Weights of a small transformer language model.
Architecture: RMSNorm before each block, no biases in attention or MLP.
Each number is 50 + 12 x the weight over its row's rms, rounded and kept within 0 to 99. Layers, rows and columns count from 0. The size before them is the row's rms in percent of the matrix's.

# gate: layer 17 MLP gate, 320x128, rms 0.0737, rows 97-114, columns 0-127
# up: layer 17 MLP up, 320x128, rms 0.0729, rows 97-114, columns 0-127
# down: layer 17 MLP down (transposed), 320x128, rms 0.0734, rows 97-114, columns 0-127
gate97 103:54 39 45 10 62 53 44 38 47 47 52 42 39 55 61 51 59 39 57 53 38 57 41 60 55 66 51 60 36 54 58 56 48 49 28 64 59 52 34 42 72 48 58 55 75 48 40 45 54 60 54 76 67 40 44 46 31 43 46 37 49 44 67 46 55 52 41 70 49 45 83 69 40 46 38 44 55 42 49 47 34 37 43 63 53 56 30 61 59 41 30 68 62 19 66 51 67 61 49 43 52 62 43 51 62 62 56 50 36 62 50 31 48 41 61 61 41 84 38 37 45 46 58 64 52 43 58 36
up97 101:43 60 51 51 81 42 56 49 56 54 63 65 30 51 34 64 52 64 53 48 39 61 34 45 52 46 48 46 19 35 37 56 40 43 46 64 66 49 37 40 57 30 43 50 69 59 52 55 38 53 62 68 56 42 48 36 71 54 53 39 77 51 63 34 51 54 47 82 61 63 63 68 54 48 39 55 56 67 26 53 51 55 34 57 23 67 55 36 36 48 42 58 47 42 57 43 34 51 44 40 47 53 43 43 56 73 71 53 66 41 39 34 49 49 43 40 49 34 50 39 61 49 63 68 51 72 68 47
down97 104:44 49 48 51 52 58 64 69 39 60 40 65 43 65 42 31 76 35 70 46 73 40 39 57 59 43 69 46 62 49 44 56 41 50 54 37 44 40 67 44 45 47 51 35 60 61 44 45 63 54 38 52 54 55 51 55 62 51 43 43 35 37 27 62 51 54 52 54 29 36 58 51 51 55 56 55 53 41 43 72 47 77 62 36 45 48 48 37 60 34 55 51 37 80 32 65 40 47 75 44 54 63 36 52 66 45 49 75 51 50 44 66 53 56 66 47 51 30 51 74 57 58 42 23 39 20 70 43
gate98 100:53 48 43 57 43 68 56 43 72 61 38 47 57 47 80 61 70 50 37 17 66 68 73 65 39 40 63 46 57 37 56 55 63 45 45 50 51 45 60 57 48 52 41 56 37 54 36 43 35 51 49 46 48 34 42 60 33 51 46 40 55 66 59 22 59 58 55 64 61 49 29 68 24 28 34 36 42 36 65 42 55 53 45 43 50 66 34 64 54 44 45 38 72 46 26 66 53 52 54 48 36 46 44 27 49 42 69 47 51 51 43 44 39 62 29 55 58 45 63 41 72 54 52 64 53 50 61 37
up98 103:49 53 42 41 66 55 55 73 52 39 50 56 49 36 67 58 48 49 55 42 79 37 43 44 77 55 34 25 60 48 68 36 56 26 54 49 43 67 40 37 48 50 54 43 63 47 40 71 55 24 75 62 44 44 67 58 66 43 51 58 48 45 60 71 49 59 52 62 59 44 52 55 67 25 53 74 47 57 44 44 53 54 55 56 55 43 59 57 66 46 23 47 32 59 66 62 51 64 53 52 59 53 54 38 43 39 47 29 27 63 53 54 47 32 69 53 48 55 50 56 48 54 54 77 48 45 56 79
down98 099:48 42 56 39 46 52 56 72 48 36 55 48 46 45 62 54 38 34 40 64 43 32 49 56 53 44 49 51 70 49 48 65 30 39 52 67 32 74 46 32 39 43 39 47 52 40 47 43 46 36 42 43 58 52 55 43 34 61 57 49 45 44 57 59 70 59 56 19 54 37 56 71 34 59 47 54 79 38 47 23 51 61 54 19 31 52 49 53 74 61 65 55 53 48 50 62 49 62 30 40 49 41 46 49 40 60 47 19 40 62 26 40 36 50 42 51 27 59 39 47 46 54 57 55 70 71 59 63
gate99 103:30 51 38 48 42 53 46 29 48 63 73 33 56 56 36 63 49 41 29 51 43 46 48 51 44 46 58 46 33 48 42 53 50 46 45 70 36 42 46 51 70 55 41 70 72 18 30 66 42 53 67 64 50 53 26 76 45 32 57 62 57 65 56 48 35 59 55 36 45 17 51 49 59 75 43 59 57 57 51 52 51 41 69 46 45 52 57 21 34 47 56 38 45 50 67 57 26 57 60 42 66 48 45 40 45 49 46 29 54 34 39 44 34 53 48 36 36 50 64 55 38 54 54 39 60 41 47 60
up99 100:42 28 34 56 70 38 60 61 42 53 36 38 54 70 47 32 43 39 66 54 59 73 66 29 62 74 41 65 57 55 59 47 54 38 54 41 44 64 65 42 57 49 51 80 52 80 56 45 49 34 60 62 36 43 60 53 49 45 44 60 58 39 67 58 50 61 58 49 81 48 60 37 47 57 42 56 55 50 57 58 51 57 39 57 33 33 33 43 53 22 46 50 35 28 65 54 70 43 44 39 62 40 57 54 26 35 53 46 69 50 50 44 64 59 34 54 57 43 55 45 38 37 47 61 57 59 70 40
down99 097:64 64 45 30 45 39 63 40 47 39 49 37 72 36 41 53 43 21 40 37 40 53 59 59 63 55 51 43 47 50 62 41 46 63 48 63 49 23 58 55 63 58 44 69 32 46 55 19 31 26 44 49 53 42 33 62 56 45 43 52 59 35 54 43 59 67 20 58 47 49 51 28 47 38 52 53 46 50 62 33 46 40 43 56 68 52 88 50 39 61 62 57 44 48 56 73 27 53 41 53 45 59 51 46 67 53 47 73 41 47 40 62 35 41 35 40 42 45 70 65 70 49 55 43 48 55 49 61
gate100 109:41 35 55 68 22 40 54 60 47 35 56 43 68 66 60 63 61 35 41 68 64 61 45 51 52 51 44 82 47 47 50 65 51 59 29 72 64 38 30 66 72 43 52 47 50 55 63 56 61 61 35 64 40 48 36 32 46 45 54 44 58 62 31 71 61 58 59 45 53 31 44 46 42 63 47 40 57 38 46 74 28 42 35 27 60 58 65 37 70 38 39 48 40 47 56 35 42 53 53 49 63 38 50 47 46 45 31 55 47 55 48 63 31 51 52 53 54 32 37 43 47 50 60 42 50 26 35 32
up100 111:34 66 52 40 46 68 69 36 66 60 59 66 41 42 58 55 34 64 50 41 57 51 32 30 46 31 66 39 41 83 50 53 50 51 53 29 58 65 53 32 55 56 67 62 35 54 26 50 56 50 58 25 52 47 31 73 45 46 28 38 48 31 25 57 52 64 46 35 58 64 48 56 49 48 30 49 46 39 71 56 49 68 41 50 52 44 38 60 39 57 59 44 54 52 34 31 52 18 48 63 49 46 51 52 52 52 52 43 66 62 48 51 49 68 35 54 31 54 53 69 35 60 60 39 56 42 51 56
down100 106:62 55 67 69 30 56 64 64 73 50 27 58 72 55 64 60 75 38 32 66 67 59 53 51 57 43 46 58 45 65 52 48 30 59 58 33 55 58 40 64 66 60 52 77 52 54 38 54 35 42 48 50 42 49 45 67 32 53 45 44 48 63 36 51 52 52 46 67 50 57 57 45 48 63 35 78 62 68 46 76 55 33 48 45 40 61 56 50 57 55 43 49 53 46 70 39 68 45 53 61 65 46 44 33 59 35 41 42 43 58 61 61 68 73 43 56 80 48 45 54 40 58 55 48 49 44 31 70
gate101 104:39 65 45 76 76 48 60 45 46 61 39 44 49 55 56 41 55 60 41 77 32 42 65 59 38 30 50 55 53 38 31 43 76 34 41 24 50 67 36 61 35 56 54 44 56 49 58 51 69 67 56 41 56 55 61 58 54 42 28 77 55 50 47 64 53 43 29 51 38 29 54 49 47 50 32 63 43 51 53 50 31 43 36 54 48 35 81 41 62 49 51 70 56 61 66 38 59 43 35 50 60 44 50 61 42 55 44 54 45 52 34 48 57 64 67 53 39 47 71 41 31 38 48 46 62 40 64 34
up101 102:60 48 77 50 65 51 53 47 50 42 34 34 50 43 54 71 57 43 74 46 54 52 55 36 48 45 76 52 44 57 81 41 44 37 53 60 58 30 64 44 69 51 60 41 47 45 39 47 49 61 40 45 22 40 60 62 60 34 49 54 38 43 53 56 35 43 48 47 35 58 34 51 40 46 59 55 39 16 63 55 56 51 50 50 42 58 42 76 37 58 36 76 68 55 44 45 52 49 57 40 63 63 43 51 62 48 42 51 31 34 57 56 35 34 49 37 31 55 56 26 51 49 18 44 61 58 59 31
down101 104:75 33 60 73 54 68 37 42 54 39 39 64 54 49 54 43 16 63 47 45 52 39 31 79 53 48 64 50 55 55 67 49 38 47 63 60 46 44 33 43 36 54 70 70 72 44 38 44 50 48 40 56 46 43 64 41 51 37 43 62 61 55 53 49 27 67 47 39 36 45 28 45 60 65 51 53 52 57 59 47 51 49 48 25 45 53 46 62 40 52 50 58 30 54 66 67 59 46 54 34 53 48 46 69 40 57 47 33 29 47 56 68 52 31 45 70 64 51 41 48 53 39 35 68 30 72 39 64
gate102 103:39 34 52 62 33 51 46 55 71 61 27 37 62 52 70 58 48 57 49 38 53 33 63 58 62 48 50 66 47 51 57 49 60 52 61 43 41 54 61 54 49 26 51 52 63 70 43 83 32 54 47 59 38 65 60 53 52 50 56 65 67 40 52 50 63 75 61 60 38 40 47 34 57 59 61 59 44 40 33 49 18 67 48 37 37 61 39 50 40 46 37 65 45 46 54 61 60 65 60 54 61 46 40 49 63 49 36 33 39 44 38 59 37 29 21 60 82 40 45 48 51 42 54 42 73 61 49 57
up102 104:32 39 38 29 47 36 52 54 57 55 59 20 46 49 25 17 42 64 35 46 56 48 57 49 41 60 57 53 41 58 79 73 56 65 59 61 49 60 30 59 53 40 72 51 46 46 55 65 46 46 44 34 42 58 44 51 48 58 37 56 57 58 63 38 68 56 51 52 39 52 56 41 40 59 52 41 52 67 40 58 50 58 49 48 44 63 47 45 33 47 43 40 57 50 50 29 59 42 63 43 39 56 43 62 70 39 24 82 35 44 34 37 62 48 31 76 55 69 44 66 40 60 62 53 68 45 38 53
down102 105:43 55 70 51 60 40 63 60 49 51 61 58 57 46 38 58 69 37 25 41 35 43 35 62 35 52 70 70 36 36 56 33 69 56 60 48 30 55 47 49 40 64 28 82 58 52 17 38 54 37 70 42 60 48 40 75 54 50 44 30 45 52 64 76 21 52 42 51 39 54 49 49 32 41 48 45 53 50 62 48 56 67 62 61 46 43 64 60 50 45 46 52 51 43 43 45 56 58 51 39 67 31 39 47 65 55 50 64 52 49 51 52 40 62 61 48 60 54 55 46 41 53 57 74 71 48 50 77
gate103 101:63 25 29 54 67 62 38 41 63 33 53 40 46 52 38 58 48 50 32 60 50 79 59 52 31 68 55 41 56 62 53 51 53 24 48 62 35 28 60 66 40 58 50 08 46 52 49 56 37 68 58 36 67 49 69 46 63 49 58 55 38 51 33 53 70 36 43 51 38 32 52 27 46 42 45 45 34 58 48 53 47 70 25 46 55 43 33 46 74 63 44 57 39 39 43 31 48 67 49 48 48 59 46 62 51 51 66 46 53 49 50 46 44 58 59 53 48 39 39 55 39 51 28 48 70 45 52 56
up103 094:63 46 65 48 64 57 34 50 56 45 34 61 62 50 58 56 54 45 55 63 60 30 50 32 59 39 45 68 47 49 33 35 65 48 33 57 39 50 67 69 51 45 40 34 42 41 48 49 49 43 52 61 56 65 56 49 41 40 25 57 53 47 37 48 68 63 56 40 60 19 39 40 41 43 45 43 29 20 62 47 47 66 51 43 52 46 52 62 49 76 30 62 23 55 35 32 44 32 57 41 52 47 27 53 44 35 53 41 51 43 43 57 37 32 30 53 67 48 52 69 38 65 23 35 49 58 54 45
down103 094:58 58 34 54 42 29 49 21 64 44 62 65 34 43 49 60 45 42 33 52 41 56 55 27 72 46 67 40 59 47 48 41 45 55 59 59 60 35 42 41 35 43 50 12 48 49 30 68 20 57 50 56 60 58 54 36 50 44 63 64 53 48 25 81 35 41 34 53 36 45 38 29 36 39 58 60 48 65 41 45 54 36 31 51 69 32 41 55 62 50 39 48 36 60 55 41 64 48 44 50 46 34 57 29 64 53 68 43 43 53 49 42 44 42 60 61 60 57 57 53 52 49 38 60 43 55 43 67
gate104 106:51 55 43 40 51 72 69 51 46 52 47 66 35 66 45 55 56 54 51 45 38 51 76 36 41 47 36 56 59 69 48 44 61 45 56 64 63 49 38 65 58 62 72 55 69 38 39 49 33 40 43 45 41 48 58 40 72 54 60 63 59 79 54 65 40 58 44 64 20 35 44 46 70 33 17 38 35 47 38 63 47 69 51 62 40 56 46 58 37 39 52 49 30 51 67 42 58 62 59 42 43 31 45 41 51 51 51 50 53 70 40 60 45 54 42 37 56 60 56 45 32 64 25 66 40 28 59 50
up104 104:42 55 50 50 57 38 53 47 44 45 47 27 44 57 67 68 63 46 53 65 65 60 53 41 46 36 56 30 53 66 48 36 49 58 54 33 62 59 51 49 51 54 62 52 72 25 67 46 34 50 62 56 55 56 62 32 40 57 69 40 34 54 51 22 57 41 49 38 53 38 52 50 40 54 32 61 51 45 57 47 47 28 47 56 29 50 64 68 44 70 63 63 70 32 59 42 61 27 34 41 43 73 62 69 58 74 44 34 57 62 66 54 61 66 48 71 62 61 65 69 53 54 38 39 46 47 45 32
down104 101:79 65 54 56 48 42 54 35 50 52 52 73 41 54 65 56 46 48 49 63 68 44 76 52 37 49 62 50 41 41 44 50 50 43 47 47 54 68 60 47 61 42 41 16 52 50 53 28 60 38 48 52 27 41 53 43 48 47 35 38 53 72 43 44 69 77 57 45 55 37 47 52 65 68 55 63 43 35 65 62 50 50 64 43 34 68 55 55 66 46 70 62 41 40 60 49 57 59 45 46 53 77 76 49 47 59 53 39 66 62 55 54 65 47 42 64 42 61 76 55 31 45 45 45 28 29 65 35
gate105 096:26 70 51 48 59 45 44 51 53 61 46 45 58 74 58 33 68 69 43 62 39 60 55 51 34 61 52 53 49 65 50 38 35 67 66 55 53 47 46 54 34 49 45 64 46 55 47 50 52 28 46 68 53 55 58 45 32 73 59 50 37 51 11 40 31 43 36 44 50 57 40 30 55 62 55 72 67 34 59 65 51 52 34 52 70 55 70 53 45 34 44 36 52 48 51 35 43 43 49 40 27 37 48 58 45 45 37 51 58 52 56 47 55 39 44 56 18 48 33 67 42 36 48 73 29 43 52 65
up105 096:26 62 41 52 33 53 52 77 61 60 41 43 62 63 64 53 61 57 45 55 53 48 62 71 39 47 63 67 66 44 67 45 48 56 74 66 60 47 52 51 59 34 54 37 48 61 53 43 49 72 63 45 41 49 59 59 27 60 54 33 53 47 29 45 62 41 37 40 60 39 58 32 76 57 69 64 45 40 63 60 34 38 28 63 55 54 79 53 56 49 57 36 54 39 55 40 41 51 48 46 41 47 22 47 41 59 45 59 68 43 54 60 42 26 40 67 57 46 43 74 54 30 63 42 45 56 53 66
down105 101:63 61 66 76 34 47 58 38 55 40 83 43 54 59 33 41 63 34 28 48 62 51 36 31 49 25 52 49 53 43 39 53 68 45 54 48 49 40 58 25 51 37 71 48 53 61 58 42 37 66 42 31 44 59 43 45 53 73 42 58 44 51 57 59 73 51 25 64 25 52 54 54 50 56 69 66 47 69 42 40 46 47 37 58 54 51 54 55 46 22 39 66 35 59 36 39 69 53 72 57 57 49 52 54 61 54 53 41 45 56 58 43 37 46 54 53 66 47 56 63 38 50 51 24 64 37 43 58
gate106 101:47 49 44 29 82 52 51 45 40 59 50 44 32 35 54 43 51 51 47 62 60 48 61 44 31 40 48 63 37 65 28 60 56 33 39 68 57 56 35 70 59 67 50 54 57 30 33 59 59 44 45 30 67 43 40 56 59 51 38 74 38 53 48 46 52 52 44 49 53 42 49 46 39 26 38 63 52 37 61 34 48 37 48 41 52 54 60 33 42 59 64 37 43 57 56 54 45 58 42 66 61 37 50 44 36 45 49 44 44 73 42 34 34 62 54 53 59 71 59 57 18 63 46 54 32 16 75 50
up106 095:52 67 61 44 42 44 43 42 57 46 51 60 52 57 56 60 46 46 30 46 34 31 59 65 57 61 51 43 54 59 54 58 44 61 50 55 45 80 38 61 39 39 29 56 59 45 51 63 60 51 23 52 50 30 46 64 56 52 43 68 52 51 72 38 22 61 48 42 43 48 64 65 57 45 55 50 33 41 66 57 77 44 50 47 66 56 33 47 29 35 62 65 41 65 48 38 35 64 40 54 39 49 52 42 43 32 55 45 22 55 40 35 29 29 37 63 38 62 39 66 38 56 69 61 52 39 73 35
down106 102:45 42 67 35 74 51 57 51 51 54 62 31 50 48 31 31 36 35 45 45 61 45 57 34 49 39 77 37 66 62 44 37 46 53 41 62 37 40 36 77 32 45 52 78 39 40 63 56 43 59 33 60 69 48 46 58 75 49 54 78 40 50 45 60 58 53 57 47 48 55 46 56 59 48 45 41 47 67 47 53 45 42 47 38 49 78 37 40 72 51 49 60 51 32 32 49 50 59 50 57 40 48 54 27 49 59 65 42 59 49 46 64 31 59 30 63 43 60 24 53 43 55 50 67 38 29 64 63
gate107 091:44 40 55 60 43 41 40 59 75 56 57 61 36 71 55 57 52 59 63 22 52 40 75 52 73 45 36 36 70 43 59 44 77 50 49 58 39 48 41 36 64 42 65 62 46 53 60 49 37 68 43 66 46 40 73 48 47 65 55 45 39 58 64 40 64 43 33 63 52 45 75 62 45 45 35 55 35 53 55 52 25 55 48 51 75 64 52 40 62 53 63 60 68 55 63 36 61 55 38 42 38 43 34 46 40 50 45 40 67 66 61 42 55 45 60 51 40 50 41 49 31 41 66 55 38 26 59 72
up107 090:49 60 51 56 39 60 49 44 61 72 52 50 71 37 42 53 48 57 58 37 62 59 44 74 49 48 28 30 60 58 47 50 48 61 38 31 31 42 71 60 73 56 35 55 48 63 49 28 50 28 59 60 37 55 57 52 44 32 44 55 74 37 52 62 69 44 56 59 52 55 65 72 75 54 40 59 60 58 49 52 41 49 53 55 50 52 47 55 58 53 67 35 71 59 42 71 77 45 35 27 65 55 61 27 46 56 52 56 46 47 60 69 51 60 62 61 69 32 41 52 27 45 44 48 46 44 28 40
down107 094:46 44 50 45 33 72 49 58 24 56 48 27 41 57 63 70 52 67 21 75 44 38 37 38 29 41 36 30 53 25 46 59 40 49 55 28 46 37 50 40 61 46 57 53 37 63 43 70 47 38 32 58 49 57 52 34 55 46 34 49 68 35 44 42 40 42 55 35 50 52 45 40 58 41 54 56 42 31 44 56 62 64 40 48 43 61 54 43 58 68 53 45 41 41 44 61 40 75 58 50 64 45 72 59 33 46 27 55 29 59 60 67 63 38 66 47 43 69 55 55 31 49 51 41 34 47 45 41
gate108 100:47 57 38 15 56 43 71 38 37 29 22 64 45 56 52 44 39 35 57 45 43 50 49 56 68 30 56 44 39 43 32 39 65 47 51 49 52 56 51 63 57 50 55 68 41 48 45 24 84 63 52 54 59 44 54 69 59 48 57 48 53 72 59 48 40 28 36 39 46 43 50 62 62 41 36 30 34 54 42 52 40 65 28 54 74 46 51 31 56 56 42 45 41 66 33 67 51 52 51 40 36 48 34 48 46 52 40 57 56 58 22 54 44 50 40 58 51 33 31 53 45 55 57 54 58 25 48 61
up108 097:45 48 44 51 49 51 37 50 51 42 44 64 38 57 37 51 33 91 70 32 41 41 33 57 43 35 45 55 40 49 33 59 43 60 48 43 57 52 39 79 29 23 68 40 35 67 53 64 45 43 53 52 56 43 49 58 39 59 44 62 53 52 44 50 61 67 26 44 63 55 56 65 60 38 53 41 58 54 20 34 58 29 36 31 69 69 50 45 44 81 46 51 65 53 52 50 43 54 46 41 59 49 51 48 56 54 63 61 48 45 37 40 48 42 35 62 48 61 74 67 51 47 40 52 64 44 26 52
down108 101:42 32 25 52 39 44 62 34 53 57 50 61 64 53 42 40 66 57 39 33 47 51 45 64 46 52 69 51 32 45 71 61 64 50 75 31 51 32 66 59 54 41 60 39 48 55 65 73 69 46 41 53 55 41 38 21 43 38 44 52 45 56 50 55 62 67 68 56 40 43 41 68 73 46 62 55 46 63 46 52 61 37 44 54 43 59 39 77 62 50 57 45 54 44 34 42 53 50 63 49 67 63 52 44 51 58 83 73 55 49 33 51 59 24 68 51 47 63 54 54 58 51 63 64 31 55 57 41
gate109 100:56 44 47 68 32 39 54 52 44 33 62 24 38 43 79 36 68 49 55 58 50 47 38 52 56 49 67 57 44 63 55 50 50 49 69 36 41 58 57 36 49 46 42 37 56 66 66 37 44 60 63 38 37 56 66 53 43 33 72 70 28 49 47 36 60 39 73 32 57 38 22 40 33 67 26 35 40 32 47 29 54 38 32 37 45 54 44 43 37 50 45 60 32 56 40 35 48 41 49 53 70 44 71 47 54 38 63 48 60 48 38 39 39 71 63 44 49 46 45 31 51 36 50 46 50 55 56 39
up109 096:63 76 30 60 62 37 65 46 39 39 41 68 63 50 58 37 57 39 52 70 35 40 35 49 67 41 46 69 50 44 78 47 65 27 49 37 61 55 68 70 53 68 56 53 36 49 34 51 59 48 48 42 73 63 54 47 53 53 76 62 46 33 45 42 60 39 51 82 57 53 74 40 53 48 33 54 34 58 56 58 50 49 65 48 45 52 62 58 69 30 53 42 46 46 43 53 61 41 60 47 44 43 49 33 47 50 61 56 55 46 40 76 64 33 39 65 45 57 47 62 43 55 60 26 62 67 35 52
down109 099:35 56 47 39 46 39 68 63 37 57 53 49 08 55 56 51 93 65 71 22 51 47 57 52 42 66 68 61 48 39 47 43 56 52 51 72 60 64 57 41 61 60 51 45 48 58 38 62 34 57 50 47 33 39 53 51 38 49 60 56 60 55 51 40 30 39 59 40 37 35 50 60 26 60 44 35 57 42 64 43 57 55 59 44 44 65 39 45 59 35 50 25 40 62 36 47 37 58 63 53 53 43 64 59 28 35 47 42 53 44 40 50 32 51 69 54 50 62 68 50 43 53 58 51 64 53 59 73
gate110 105:60 27 46 68 59 35 43 56 57 29 36 63 52 68 61 51 59 61 62 56 54 72 30 33 63 52 44 43 42 46 46 49 40 57 45 41 63 35 55 46 47 40 37 50 51 55 44 45 60 47 62 62 41 54 43 43 56 64 61 46 52 52 18 48 34 58 65 24 43 63 68 62 47 46 48 31 58 75 52 43 50 39 50 44 60 59 44 56 55 64 45 39 52 49 24 81 40 43 82 51 58 70 50 58 59 77 42 38 64 55 66 49 51 35 59 50 41 47 31 45 56 56 51 72 43 60 26 44
up110 104:52 41 49 58 47 63 65 40 34 24 35 43 70 62 61 51 42 48 65 32 45 41 52 37 46 57 68 58 55 44 59 40 41 61 58 52 59 64 41 61 46 47 42 31 33 65 74 45 58 49 60 61 33 41 52 62 63 40 58 37 39 47 19 63 66 41 56 36 46 42 23 40 57 56 44 44 42 60 68 49 31 49 48 72 48 59 53 59 47 66 48 71 61 57 42 65 51 59 43 42 47 57 74 43 72 50 43 59 72 61 59 67 65 66 55 34 59 68 40 64 46 40 57 46 60 74 47 32
down110 101:43 59 75 61 43 56 55 44 34 55 53 63 47 57 48 52 43 64 40 69 47 43 55 32 41 55 68 57 65 42 55 80 57 55 46 39 64 61 45 59 51 37 64 49 33 38 32 41 48 63 34 31 64 48 39 67 63 40 52 51 45 31 62 30 51 50 63 55 44 38 34 58 36 67 50 69 54 58 62 43 48 52 47 49 69 37 55 53 36 32 52 70 40 40 51 57 23 30 41 47 36 22 50 49 40 48 58 55 41 30 41 47 25 73 47 41 59 66 24 41 44 37 51 27 47 40 52 53
gate111 102:45 77 50 52 41 39 45 51 28 64 41 61 44 49 43 38 71 50 74 63 60 48 58 48 52 49 60 26 52 52 42 31 51 52 44 43 68 66 74 48 27 57 39 54 51 34 27 42 63 57 45 50 48 65 54 69 53 42 47 56 53 54 44 38 44 72 24 55 25 34 57 57 49 38 58 58 76 42 37 78 39 46 34 41 39 35 48 29 44 67 65 52 47 58 63 72 46 39 53 28 37 42 75 48 51 46 49 67 51 56 58 53 52 54 44 55 44 58 57 56 51 50 36 46 52 37 52 74
up111 097:58 41 38 59 62 59 54 30 40 79 65 49 53 25 68 48 50 54 58 33 38 52 66 44 54 35 46 42 57 38 25 57 53 49 50 60 50 50 39 62 30 49 54 38 51 50 52 60 51 49 46 53 63 36 49 37 73 52 56 69 40 63 60 72 47 67 31 72 45 45 44 47 65 52 79 32 55 47 49 69 31 52 52 45 52 44 69 51 26 51 70 39 47 52 37 42 52 63 58 63 57 61 80 46 44 40 49 36 34 55 61 36 57 57 59 24 43 42 29 51 43 50 44 45 54 66 62 29
down111 096:23 24 54 33 40 35 48 30 48 57 57 61 40 44 44 59 36 56 36 49 61 79 40 44 59 48 42 49 60 45 42 54 31 44 83 52 38 39 61 43 63 50 60 41 44 29 40 44 55 53 29 50 53 55 54 33 53 45 52 40 50 48 58 43 40 56 43 68 72 52 63 48 43 47 51 42 35 33 57 50 56 58 52 51 55 38 57 57 56 33 51 68 78 30 46 38 51 48 46 41 59 40 35 40 78 23 58 65 57 52 40 34 33 42 42 63 51 24 22 55 39 39 60 48 38 43 58 39
gate112 107:72 36 43 72 38 37 49 48 30 55 50 52 48 56 58 45 50 40 39 56 46 30 36 48 60 59 51 38 53 62 44 41 63 51 44 62 32 39 52 59 27 73 48 32 69 53 58 42 49 53 63 40 60 64 46 41 40 80 64 63 66 52 68 43 50 31 42 57 39 37 57 44 65 46 51 65 60 52 57 58 44 56 40 49 44 37 71 46 52 50 70 51 55 40 77 35 52 47 63 65 45 42 53 60 55 64 19 37 55 50 59 58 40 66 66 28 66 47 52 45 29 64 44 75 49 58 36 72
up112 109:46 52 49 33 39 54 68 78 39 52 56 41 58 44 51 36 55 51 51 56 65 42 48 35 56 10 55 47 48 51 55 29 52 53 44 43 55 58 47 33 45 53 63 62 50 37 59 61 49 52 52 49 55 77 70 52 51 26 57 58 53 40 46 56 37 59 31 49 37 43 37 49 55 49 38 56 68 45 76 69 78 54 49 49 64 64 37 57 61 61 61 72 67 51 28 41 29 61 49 62 19 62 42 34 43 60 45 55 45 60 58 37 56 47 57 35 41 43 52 56 24 64 57 48 29 53 56 62
down112 109:49 60 36 63 59 57 50 44 51 66 36 31 39 59 59 31 49 70 51 56 44 68 59 46 35 72 50 61 35 56 42 59 49 47 51 59 52 39 48 38 27 69 54 60 48 64 54 54 56 43 46 66 42 58 37 35 72 50 43 55 56 54 53 47 61 34 54 53 47 46 60 92 52 58 56 50 57 34 30 65 47 59 65 55 39 38 81 44 51 61 72 53 41 52 65 36 48 58 59 36 26 69 59 53 26 52 34 60 53 52 50 61 53 54 53 49 71 52 52 51 45 47 67 43 14 57 64 64
gate113 090:47 64 54 37 36 38 54 48 81 62 51 75 50 70 61 51 46 56 57 50 53 66 57 30 60 45 43 72 45 66 74 32 26 65 53 21 43 54 39 54 47 57 66 57 67 64 43 41 46 53 72 52 59 30 52 30 60 48 55 60 69 53 37 37 58 64 57 61 55 42 24 40 53 49 50 58 39 66 63 50 62 56 49 67 56 69 56 57 66 64 47 38 51 41 37 54 62 50 58 50 73 28 72 59 66 45 50 22 36 58 64 50 44 61 49 40 51 40 45 48 55 52 48 44 40 53 46 49
up113 094:46 60 61 29 63 29 43 64 52 41 63 57 65 40 41 49 66 65 42 39 40 22 72 79 41 63 55 36 53 39 50 49 50 52 61 63 63 71 57 54 27 66 47 30 26 65 50 58 34 50 36 43 42 68 60 38 42 42 54 39 42 44 45 48 56 34 53 65 36 53 46 62 58 49 59 57 60 61 29 53 54 58 29 66 59 34 37 46 40 34 35 50 44 40 54 49 55 64 41 50 56 83 35 48 60 47 40 56 45 40 25 75 41 48 47 51 63 58 54 42 42 38 34 42 38 44 58 55
down113 093:28 58 57 48 35 53 50 41 44 62 29 38 52 44 37 40 42 28 55 38 79 66 38 64 41 69 38 56 64 42 53 37 57 35 56 52 55 35 65 33 52 55 45 53 51 31 50 74 69 41 76 23 63 55 56 51 61 42 57 46 67 43 59 43 47 55 40 60 52 50 39 34 35 46 54 45 46 47 80 55 45 76 60 40 54 59 77 54 64 53 61 52 47 58 49 68 46 51 46 62 53 32 62 39 55 51 57 41 56 51 35 32 44 60 55 59 18 31 38 55 49 37 64 55 52 47 35 42
gate114 105:68 49 43 39 51 62 61 48 40 42 61 47 42 40 40 63 41 38 50 56 31 59 58 48 41 40 45 47 58 49 52 49 38 53 57 28 25 61 36 72 36 39 48 35 65 64 32 36 61 47 72 36 49 66 76 46 29 46 49 42 40 41 67 44 56 44 68 43 66 66 49 73 59 60 59 34 48 46 60 70 43 48 38 73 59 46 60 61 43 50 51 32 60 27 44 51 41 46 44 64 64 46 56 39 44 45 36 53 59 46 45 70 31 47 50 53 25 70 53 65 36 67 20 59 66 57 45 50
up114 100:65 62 41 62 77 51 43 51 62 56 52 53 61 48 63 53 57 67 54 35 45 44 54 40 40 30 52 48 47 52 40 58 57 40 68 58 63 66 46 51 56 24 54 45 52 35 49 47 49 32 55 39 51 48 60 55 54 41 47 36 58 46 50 37 29 42 37 50 47 69 54 36 37 38 43 53 35 42 49 46 54 37 44 36 44 55 53 39 52 39 19 67 36 70 51 64 41 53 53 53 25 41 50 58 87 54 75 76 34 43 58 51 66 49 42 68 51 23 20 41 42 41 74 51 50 58 62 46
down114 101:52 61 51 51 53 32 42 79 38 76 54 45 61 39 51 48 60 60 74 50 71 43 47 85 36 39 63 57 59 56 59 43 44 49 47 56 44 59 55 46 44 33 58 53 46 41 65 44 48 51 63 43 24 47 64 37 57 49 39 52 44 41 57 27 69 41 61 29 51 50 55 42 39 44 45 58 67 37 42 35 66 65 48 32 47 45 34 39 39 64 49 41 58 48 50 67 38 31 70 35 47 50 43 44 44 60 55 62 75 33 57 55 40 29 29 67 55 73 50 67 55 61 73 47 40 49 59 54